config.yaml
norm: "rmsnorm"
norm_eps: 1e-05
parallel_block: false
beta1: 0.95
beta2: 0.95
grad_clip: 1.0
schedule: "wsd"
decay_fraction: 0.46
doc_mask: false
Each number is 200 + 40 x the weight over its row's rms, rounded and kept within 0 to 999. Layers, rows and columns count from 0. The size before them is the row's rms in percent of the matrix's.

# v: layer 4 attention value, 96x96, rms 0.126, rows 86-95, columns 0-95
# o: layer 4 attention output (transposed), 96x96, rms 0.113, rows 86-95, columns 0-95
# gate: layer 4 MLP gate, 192x96, rms 0.157, rows 0-4, columns 0-95
# up: layer 4 MLP up, 192x96, rms 0.144, rows 0-3, columns 0-95
# down: layer 4 MLP down (transposed), 192x96, rms 0.13, rows 0-3, columns 0-95
v86,115,198,173,172,145,189,137,148,199,254,214,197,159,262,124,246,186,252,191,202,200,189,216,265,237,191,178,162,185,192,225,136,175,200,177,252,189,269,276,98,245,180,235,207,191,140,236,215,189,289,152,263,129,196,164,164,202,245,142,189,194,200,195,191,205,196,183,177,229,172,183,211,126,228,105,155,208,266,178,148,257,198,210,147,211,216,197,154,173,176,132,207,270,204,210,178,184
o86,121,210,210,163,113,297,164,227,164,246,214,151,298,207,195,143,180,197,165,116,259,210,196,239,210,218,161,187,193,159,223,204,212,189,138,203,172,185,205,154,234,171,140,179,184,198,171,144,243,268,157,223,158,143,167,227,210,135,209,228,227,170,199,257,151,185,195,273,228,183,275,266,146,214,158,246,226,225,197,186,228,209,271,191,127,221,204,145,233,202,224,192,217,257,226,158,249
v87,104,224,255,299,201,225,199,138,192,209,268,178,163,164,242,241,176,214,174,162,214,115,175,195,179,139,161,166,193,248,183,316,237,112,217,175,186,183,148,219,196,278,207,176,155,172,223,265,192,169,102,229,250,164,159,215,263,212,171,193,154,236,163,193,203,185,227,177,196,168,230,178,221,268,185,117,196,249,208,145,163,219,237,163,199,150,243,220,201,206,210,180,208,229,254,179,204
o87,109,167,264,211,151,214,104,148,169,182,228,238,235,174,130,232,253,215,195,184,213,229,194,190,223,233,167,164,274,290,172,254,181,163,217,207,155,225,133,180,196,259,153,225,172,160,176,218,162,231,192,206,234,189,184,189,201,232,194,197,268,274,211,193,159,153,174,175,164,214,195,185,180,281,178,182,165,223,181,168,205,292,175,215,249,203,293,157,247,90,165,241,209,196,261,171,191
v88,096,237,297,190,207,227,211,227,225,241,161,190,155,217,237,219,245,162,133,172,190,196,291,206,142,153,214,263,151,162,156,239,271,138,214,138,220,191,188,147,204,227,237,113,184,229,188,230,158,156,180,216,232,204,141,163,147,188,278,146,222,170,160,226,256,245,238,194,220,197,200,242,175,159,173,132,186,218,229,166,173,258,196,175,153,197,216,176,185,141,103,223,228,164,204,241,178
o88,092,260,269,235,195,183,167,129,223,254,253,158,264,204,154,150,255,189,141,172,130,158,180,222,202,247,164,121,148,216,217,222,246,241,221,211,155,201,184,199,184,282,224,226,170,239,295,258,209,185,200,201,263,242,194,186,195,139,203,166,174,206,176,188,246,222,226,162,131,219,261,259,190,231,131,189,148,228,185,225,241,221,205,163,274,176,228,187,206,150,222,180,229,165,130,243,198
v89,118,191,174,258,184,157,168,209,157,165,242,202,246,200,247,264,83,205,166,155,189,273,223,169,208,192,184,163,153,195,247,166,213,167,280,232,136,253,216,152,170,183,173,172,149,211,195,231,177,150,157,241,243,196,215,198,233,203,129,278,266,226,201,160,139,187,240,221,213,163,189,202,174,236,213,239,218,169,243,287,175,224,233,190,204,102,194,231,195,170,124,254,177,225,160,240,230
o89,123,120,162,161,250,220,200,149,222,237,191,122,224,255,156,283,163,201,108,226,200,165,196,167,190,192,184,203,214,181,190,156,107,185,207,222,183,196,213,195,146,238,163,146,182,194,243,220,222,222,240,214,184,222,207,180,202,215,224,257,275,194,192,144,161,187,150,249,195,180,255,184,242,197,207,177,196,286,235,159,186,217,177,169,170,191,111,270,242,203,57,209,153,199,173,186,220
v90,110,162,207,149,185,276,148,159,145,199,208,135,190,197,156,212,108,222,182,200,223,213,202,291,156,146,213,200,222,284,141,181,226,254,188,247,204,166,169,191,188,176,198,223,184,191,152,257,194,256,228,217,215,147,168,209,213,179,135,147,159,258,243,182,99,194,117,152,192,169,222,173,207,180,217,222,182,246,190,205,205,216,237,157,175,168,184,174,159,276,186,206,120,237,214,170,291
o90,117,232,243,172,197,246,153,245,237,171,203,145,206,175,207,241,151,199,276,275,190,164,225,214,166,206,272,249,199,127,195,140,214,148,199,167,252,170,161,172,150,207,168,207,290,224,174,189,201,223,222,211,227,109,192,182,166,134,246,213,156,161,214,237,135,159,166,188,171,253,233,161,180,196,222,178,187,204,217,123,134,265,191,173,214,199,199,163,123,114,253,199,201,155,257,157,214
v91,101,183,154,166,207,158,181,215,129,215,210,236,237,219,297,201,85,213,177,190,182,196,151,202,189,186,241,162,205,213,160,186,244,182,208,186,239,244,196,321,306,170,235,214,250,167,220,204,202,186,190,229,204,100,171,231,198,222,163,181,262,220,228,135,239,165,141,259,208,189,212,172,204,197,168,211,150,187,176,235,268,244,169,166,179,136,206,265,161,210,150,231,222,167,150,178,159
o91,103,177,205,166,227,177,197,197,220,245,224,267,341,212,149,281,164,202,226,264,241,150,195,204,181,259,242,192,160,294,203,144,232,245,210,238,227,232,217,204,191,128,209,170,227,165,260,188,147,148,223,166,171,176,128,248,195,225,287,208,246,224,215,170,237,199,162,186,210,227,208,171,186,157,139,203,184,145,149,211,227,232,168,186,143,158,238,210,187,247,198,239,226,168,275,202,191
v92,112,147,228,320,264,201,281,260,277,134,214,257,276,120,224,174,213,138,262,210,232,230,155,203,201,230,198,197,207,174,202,288,195,215,209,251,264,188,214,246,234,245,226,119,236,220,224,213,247,228,233,136,220,207,179,273,170,185,174,220,267,200,205,207,225,241,236,191,182,249,149,176,159,205,202,219,210,216,277,218,200,211,193,187,229,150,186,202,183,213,182,194,173,262,187,224,171
o92,127,128,126,178,195,169,326,175,208,203,191,279,191,180,171,243,201,164,206,241,224,187,171,189,174,191,175,206,210,218,296,258,178,261,220,244,194,265,196,256,212,259,228,211,161,184,197,152,161,290,166,193,194,181,188,203,136,212,169,157,169,220,215,227,162,254,226,105,194,219,207,164,202,232,185,197,138,138,219,199,125,234,245,241,193,169,167,230,150,148,182,236,185,231,132,190,239
v93,105,225,310,253,221,248,148,245,264,221,182,200,155,197,121,229,205,151,138,215,202,191,182,177,190,124,183,197,227,220,192,213,175,118,197,139,198,216,149,212,197,202,197,257,172,195,168,202,173,92,215,226,187,160,194,148,169,164,207,291,196,233,164,238,238,149,147,198,247,194,165,196,210,191,186,203,244,181,291,184,205,293,204,162,251,173,195,187,246,174,141,217,131,189,179,228,249
o93,113,200,227,207,134,204,155,213,164,210,244,129,174,207,203,188,234,161,116,220,242,226,196,211,206,201,205,150,240,230,162,235,171,251,162,166,228,216,256,276,164,196,201,155,280,222,207,262,177,127,206,219,142,126,171,148,104,159,201,216,264,183,162,191,248,140,212,168,174,185,210,245,168,238,221,184,184,148,226,170,186,254,157,172,259,114,181,235,285,265,223,202,200,174,187,172,229
v94,115,178,213,155,172,177,308,155,213,219,198,140,212,310,131,179,217,168,243,206,203,165,133,242,213,230,118,155,127,168,178,169,178,180,160,179,131,195,138,241,157,193,156,183,266,179,243,203,197,257,201,160,142,225,205,154,212,203,183,180,178,214,165,270,174,211,231,208,184,244,258,211,239,172,211,183,194,179,142,195,226,139,161,207,169,169,190,262,275,218,227,129,252,216,188,176,154
o94,118,143,259,173,201,174,236,259,135,264,158,168,187,193,209,197,245,157,260,129,228,213,203,202,157,241,192,178,204,216,161,233,194,134,247,185,228,137,200,156,220,243,201,155,202,127,172,187,255,200,138,156,171,211,219,202,235,187,242,228,174,198,215,202,238,237,136,218,143,216,216,203,268,135,239,171,270,163,159,171,276,156,253,251,118,176,295,205,194,215,213,181,166,279,205,197,232
v95,103,250,171,144,169,214,157,234,164,145,194,269,216,194,213,202,199,195,176,136,231,219,149,155,158,184,201,174,214,212,180,240,219,210,210,211,190,247,186,141,228,231,250,203,221,179,149,171,185,159,125,213,185,257,111,235,181,217,159,141,240,158,237,142,236,299,201,190,245,216,234,244,173,159,196,208,234,245,147,296,133,314,178,208,225,188,200,200,191,166,197,276,211,173,149,203,270
o95,109,202,164,178,204,222,219,171,242,172,162,166,187,170,152,208,98,185,240,159,177,211,198,106,204,269,226,218,124,193,183,185,235,199,193,196,202,258,223,146,219,224,210,164,174,227,207,239,187,93,277,192,147,157,209,254,123,176,232,215,229,192,214,207,211,224,185,180,229,198,231,215,193,258,155,107,204,205,208,228,255,237,229,191,202,250,152,108,204,116,135,118,188,188,174,195,155
gate0,096,236,263,95,123,196,240,221,242,219,168,198,205,252,200,162,197,210,189,208,160,231,199,296,305,178,251,178,194,233,229,195,247,184,288,183,251,191,216,135,280,167,146,199,181,193,159,196,151,199,250,197,178,114,208,207,194,208,190,172,218,187,140,154,232,207,230,184,207,165,228,179,197,208,167,213,216,205,225,186,189,201,162,239,207,171,244,264,146,253,92,245,196,177,198,255,250
up0,102,261,206,241,108,161,192,207,122,126,170,181,256,267,180,270,215,197,184,187,160,161,241,152,186,211,244,273,182,174,164,171,209,150,154,176,197,246,218,173,223,242,190,95,251,179,181,198,286,223,178,220,243,209,115,257,136,196,265,208,173,164,229,216,197,229,172,176,194,157,166,250,162,182,165,188,166,234,148,223,168,128,212,230,227,191,162,148,221,166,206,148,211,237,183,175,215
down0,103,210,214,225,207,246,208,259,205,182,210,236,155,211,180,169,206,193,239,142,209,175,197,176,187,208,216,189,185,200,212,174,216,306,181,152,168,218,251,177,176,194,141,168,239,154,230,201,276,241,127,223,197,164,175,175,167,172,252,179,188,167,165,171,134,192,132,213,230,219,188,245,219,145,224,127,166,83,71,209,248,187,135,264,164,184,215,213,127,136,204,223,154,217,212,174,250
gate1,094,118,107,177,256,237,189,152,210,172,130,243,217,203,176,179,191,205,230,203,189,231,150,164,222,279,211,171,145,203,205,170,200,178,248,147,135,198,206,201,294,148,206,274,184,204,264,138,235,187,247,150,233,143,209,140,184,206,184,213,262,180,201,203,218,173,198,176,247,253,163,215,227,216,281,300,230,191,184,182,240,144,207,180,164,220,233,239,241,224,147,175,238,209,223,148,147
up1,101,216,204,181,210,190,231,257,232,234,96,217,201,203,247,240,168,199,216,228,168,190,111,175,257,241,186,195,192,204,304,152,201,278,225,188,221,170,221,324,215,223,214,163,252,124,162,219,240,195,175,230,148,219,160,223,182,190,170,164,222,167,203,249,229,246,256,165,227,198,131,196,225,227,214,234,208,207,230,190,146,152,206,228,223,223,148,139,185,227,229,201,255,211,150,89,202
down1,099,213,218,249,249,163,140,256,216,164,216,278,212,268,209,327,160,161,135,153,192,239,286,173,117,200,187,256,191,238,218,249,234,178,171,171,230,256,212,196,164,232,209,192,243,226,178,214,253,237,213,310,196,261,272,244,209,160,168,237,188,211,226,176,187,187,193,233,123,245,249,233,208,210,193,217,206,216,158,231,217,192,224,184,200,229,225,236,227,191,161,192,193,222,208,241,121
gate2,095,260,232,184,230,227,209,131,181,208,258,169,161,142,201,187,209,202,189,200,209,280,276,200,144,250,130,183,221,223,279,212,196,245,186,203,246,271,212,224,240,195,239,248,212,180,163,163,252,164,134,112,207,136,202,215,205,267,165,214,236,298,204,224,213,247,224,207,174,220,207,205,164,221,208,169,213,142,235,128,134,229,256,187,184,196,182,237,240,267,243,170,207,177,127,165,247
up2,096,203,150,248,176,154,153,188,200,159,176,220,201,88,122,204,194,152,161,236,159,115,160,212,216,231,165,168,138,194,223,162,160,237,159,163,207,221,254,189,165,193,273,194,184,190,234,238,217,128,267,182,166,205,139,167,231,189,164,217,217,170,226,215,200,173,152,219,246,204,160,187,163,258,231,262,236,200,237,187,120,116,178,253,217,171,214,194,264,130,171,119,204,195,249,192,187
down2,097,254,156,177,231,280,191,112,221,180,203,196,179,142,218,155,226,192,194,208,252,191,91,184,225,216,200,241,192,150,281,244,198,262,226,177,157,194,226,223,160,228,278,205,234,213,213,213,223,98,143,199,233,158,195,215,206,216,177,161,236,179,196,189,252,215,214,247,270,174,208,140,150,250,239,227,215,249,151,189,165,193,179,202,151,189,165,254,237,122,229,187,262,226,204,131,263
gate3,116,208,221,246,225,205,203,238,170,142,164,196,212,225,177,224,250,103,182,120,282,192,195,252,246,219,200,245,145,216,206,186,207,167,151,141,162,177,171,193,200,173,242,155,226,190,269,204,246,164,176,244,181,173,170,218,155,168,152,223,177,172,219,217,100,119,155,206,198,224,286,180,183,157,171,236,151,235,210,223,123,155,190,228,182,166,222,151,240,243,253,176,140,248,230,179,120
up3,104,181,175,249,138,205,161,227,212,211,141,169,201,208,274,248,151,232,221,197,251,246,242,172,225,178,253,162,203,182,204,273,174,230,207,231,137,188,177,169,182,211,227,178,282,235,157,177,227,190,140,188,145,218,218,215,167,186,305,230,177,172,143,238,150,123,197,141,177,167,189,196,181,272,204,190,163,220,146,189,243,188,281,210,217,199,252,217,216,183,276,221,186,146,173,175,318
down3,102,206,229,278,175,191,227,275,214,205,223,226,152,323,201,167,161,224,215,202,98,210,230,159,192,252,187,212,200,171,168,228,198,251,226,139,187,198,208,189,166,143,230,203,298,196,215,198,193,210,273,182,216,160,212,147,181,196,177,220,246,209,181,196,153,185,154,148,142,232,238,203,224,159,193,241,225,172,146,189,244,169,221,211,207,158,148,188,281,228,145,314,222,138,220,184,260
gate4,100,228,123,200,175,190,250,165,229,180,220,199,182,232,150,250,202,190,195,205,114,101,225,150,263,160,257,224,184,153,158,180,232,159,227,221,211,163,268,180,182,256,224,218,164,206,246,273,228,263,197,211,163,258,251,203,174,177,220,163,162,154,188,151,239,204,245,192,133,253,180,166,152,195,126,263,221,194,188,256,225,143,141,184,153,230,122,152,198,223,178,177,177,188,260,246,207